config.toml
num_key_value_heads = 7
head_dim = 64
intermediate_size = 1792
norm_eps = 1e-06
attn_scale = 0.181
bias = "none"
extras = ["local attention windows", "shifted keys"]
init_std_qkv = 0.0277
init_std_up = 0.0277
optimizer = "adam_variant"
learning_rate = 0.00157
beta1 = 0.9
batch_tokens = 131072
train_tokens = 483500000
Each number is 128 + 32 x the weight over its row's rms, rounded and kept within 0 to 255. Layers, rows and columns count from 0. Numbers have three digits each. The size before them is the row's rms in percent of the matrix's.

# layer 12 attention output (transposed), 448x448, rms 0.0361, rows 56-63, columns 256-287
117:150101103101095051140106154200097148168176151120145114151108138184147094098162142150140137135117
099:110112145159106127120121128093119162104048143119136109074129148094112118115169077150158150152096
102:129100107071067152113134131177107136157133116182137195139150134120143109144119153094125124177110
106:185170134080168143118132147070108107105084106094075096138112135108107125130094083108112135109151
116:140184158091125144101110149081120106079034104116133088115140135098078128133064103114115124101138
111:161094090105066118109153143114096093177107144168176121142165132145068078131126079162169204119151
105:165129151062092085133146104097139161158071083127115069112155136097146138094104063141062136136085
111:168167090122151160115166116082152090050096127110105110144114114098077097143105101114124127088152
# layer 12 attention value, 448x448, rms 0.0419, rows 57-63, columns 256-287
102:115125141166093140128098114130114131180110164092112099089139122108140103143142156138106144144163
104:177160118119145148133112111113072106139055118155184159147124152164115067106102089110133126111126
101:112129145065114097131129155131147145131087143164141137086173088079138101137052110052094148162205
109:180099149080133130138149125085160144113122148149131125114186158099074133073100133036069155136144
104:160145132091113121069147153123112131145078156098179123115168149116130073131180126106125159126121
107:160117121125103093157128133157164151151139127201126098131122195129134121087097091147085121120152
102:128154169143153186129140150193119120024124121126142144118152099137143129175088152103148064114078
# layer 12 attention query, 448x448, rms 0.0487, rows 64-97, columns 256-287
091:079131119078129129118114126110077121118137157118170084166057137156175126147118158063120129120101
088:132134078158107119178116077192146071138161147134083091111146120132057081127143102143174023121104
098:103129139143124116136054167135080081168173134137127180175129152139121095127127091078207087121099
098:174118122143133118155139077143140116148129177092149076177093121155150102107069146146130103115184
089:151185167059148152081077154096113137104114178148085116119148157149082172176072156094073088112090
097:172052069134138162184150104148161110107145102142129107129131162073112097111112119166127075116195
102:123070083123102099174088135150122112181135159134140115162115211125098121132089139122140103085155
105:111158096100108079101117123105119131144095117119160147170129104147148102198174165081165126077124
100:108162171086170131096182113117131154124097087160153123140102084117114160189151175155078160137105
094:119089203154156165121118166163161154167126136148154118122135149141133169088071111087112171118169
092:165167131124142150147121166133136131144180151147138101127148111148153097095108076127132110103111
096:162144134141171129102112151097158150097145161126130147132110079124133158086094168116129116086122
092:069182113091117129143142072130128106142115093123135132100049127128165168142141162156137164141146
092:131065080119053130081166149056163152135104122152153127157083158165193087155154143085205106064084
096:069180182117143139184168119161109099124178133128111104137177170107088178191083122167104161174112
092:062131145128148065120152098197050099119108102166157164096114123119137188180116123123075101187110
093:136124083144104074116108105182168096170146101146127088186108162095112105109113101099171114150086
100:136114131139093139188073146121126136158155113138111100085135154091094124138190116138126150111105
104:089102154105121121094114180145149135185148125134114125159156139117148123154206118114127180164078
103:107054095156113107166083165123146059139168084121142125160110116095103080108131094122151129139121
102:153132090067118136111096093123111177103115105131157123130152116161093145117155158125096106132083
104:080067062156122104175072124131137087127189109132135118163105177092148123142119170131149099130117
100:120164134091125121075085070149105138049086137155104150125113122184099191148126144085146154129059
100:163175153111138112042122172145100168151138157112120121134146055175191170101091115168074098123109
114:086078080146133156190153129142151094183159090150166087157124137092098136126140103127132132158134
103:107126143089087189055127136086038139102115131115165069135112167193185161188102186055118129092049
106:078237155150169164121129114160088130160059158119147100176074157121146174150132139105133096141041
094:150143209131145146114160165175140144165106157092175142136094147083166137128118100117097118138181
102:113208097100153160063144182127151160159142162101191121182079142143184156156143138092134200091108
094:076135128108128145108138152164119113149130065119155118142154152135150203144088110129129111079108
100:124068041114134134124107134149115074117130101148168128123079165159096133152214195123131160067148
089:097204114123106149153119108161079088161152120110152095099156100122097152123051159129105145151146
107:144090134140156146119102148139169146115094113117133132174102115182153147152151162055159167158173
095:164135118122117169140129115120099140129144132122097154170103147115158158114064110118144079132114
# layer 12 attention key, 448x448, rms 0.048, rows 64-97, columns 256-287
095:190147083172079092124196083133085075131109129137125109106179073088144088126117120134092118091130
094:117147129092098121096113097131105086117149183108129105124121098133159120168126102187074054163106
095:092136112098144149144094171068109102172103120144135090107092197068088093115122168107136152187037
091:081149098170067124146116111143108140128179165179148162122148097151118140140097108102137155150119
098:138108112137068132146077090108151125086149136138172141151142052148121191197104062158113102135143
102:085156142117137102138150126119130082144174159126126155141166144176170175158162111177143139090105
085:138136125153206139091074174125084089154131083135073103154086098166105147121146110176140102141113
100:124123067100092161154139084116163138096063134099142148157161157143135094187154146091153137154105
091:127155112132059139122172020129164104125096108142142139104144110090115142145173109121124159114187
095:097166189140153110089080224154139114127144133147118133132184135127155171083096161118093081096194
099:155091167136133085133099178148118125046083142079099097111207124170108124119124132111113111139130
099:132175150144087085161131043131157081145117068148110105144118102133147123103134146106106162122135
090:078210107105096137160177156135089136081172100102166163126066183173141134139106140143125114134125
095:183122098133097173162132112114130146166102144115119142109173134084096122147157106103131138151103
104:081132137133159104135079127162070149141154200136126132083065127208161157141071165180176126110080
091:135206101115121148037116165157093141086120166076134130133088096210162147114111107182161126086089
090:134128136085154115094091134154090131118115141110110130202151160128194147146116133092120081155069
095:065087142156186170108063174138146135135182120084076135109094148159092170097161166148191105124053
092:152113152146133134079100205111095120214093092140076150137110131125090146154152141121156169089132
102:120111136121168140141142156096073134172128111119101195092057218112128106128160186055157150144090
099:081157127115084149130086130130138106105147081185114168120142100148158117180134098049061166171131
101:093093121148149107173097153103099131129125146106086189108080132143111139118166142115156159107092
108:121161133090092156161086098136138120096072101108120138152139156105079093118112100126105121140132
103:145171141135054140108179090106170105120114150100106078155173152078136132133130122081112128120148
120:111187114093150159125189150140082102147132112091143132143088188126140172116145149145148147143080
099:097137120071133177064140181112135135099132107117145111182132152178183156149134177109177122201115
097:111220186123096121120117118139074109148141094174138076177093183109109101120109124151118099167075
094:195205147157161125119179127110167130147126106144141059135151134071123163070142154112123179075133
102:141169147129106145068079159126149083123106098113161062178149151061120153160142157123119110146141
092:052178162180111148090095121126113131100173082101117152116110132152167141104120143119140060089117
101:155142118113128151155192116125072111092125138058121170136096161031101103082170128111175116111118
097:089198109122122168168107161127134142122165191069165129140099155204112122116103121153130144116109
107:143115107118134139190128185157163110094139072114091099167101092149142121131141167092101161196090
096:115117100130142114181081094138093123123189145151143142140130150111154144156109094091179059126075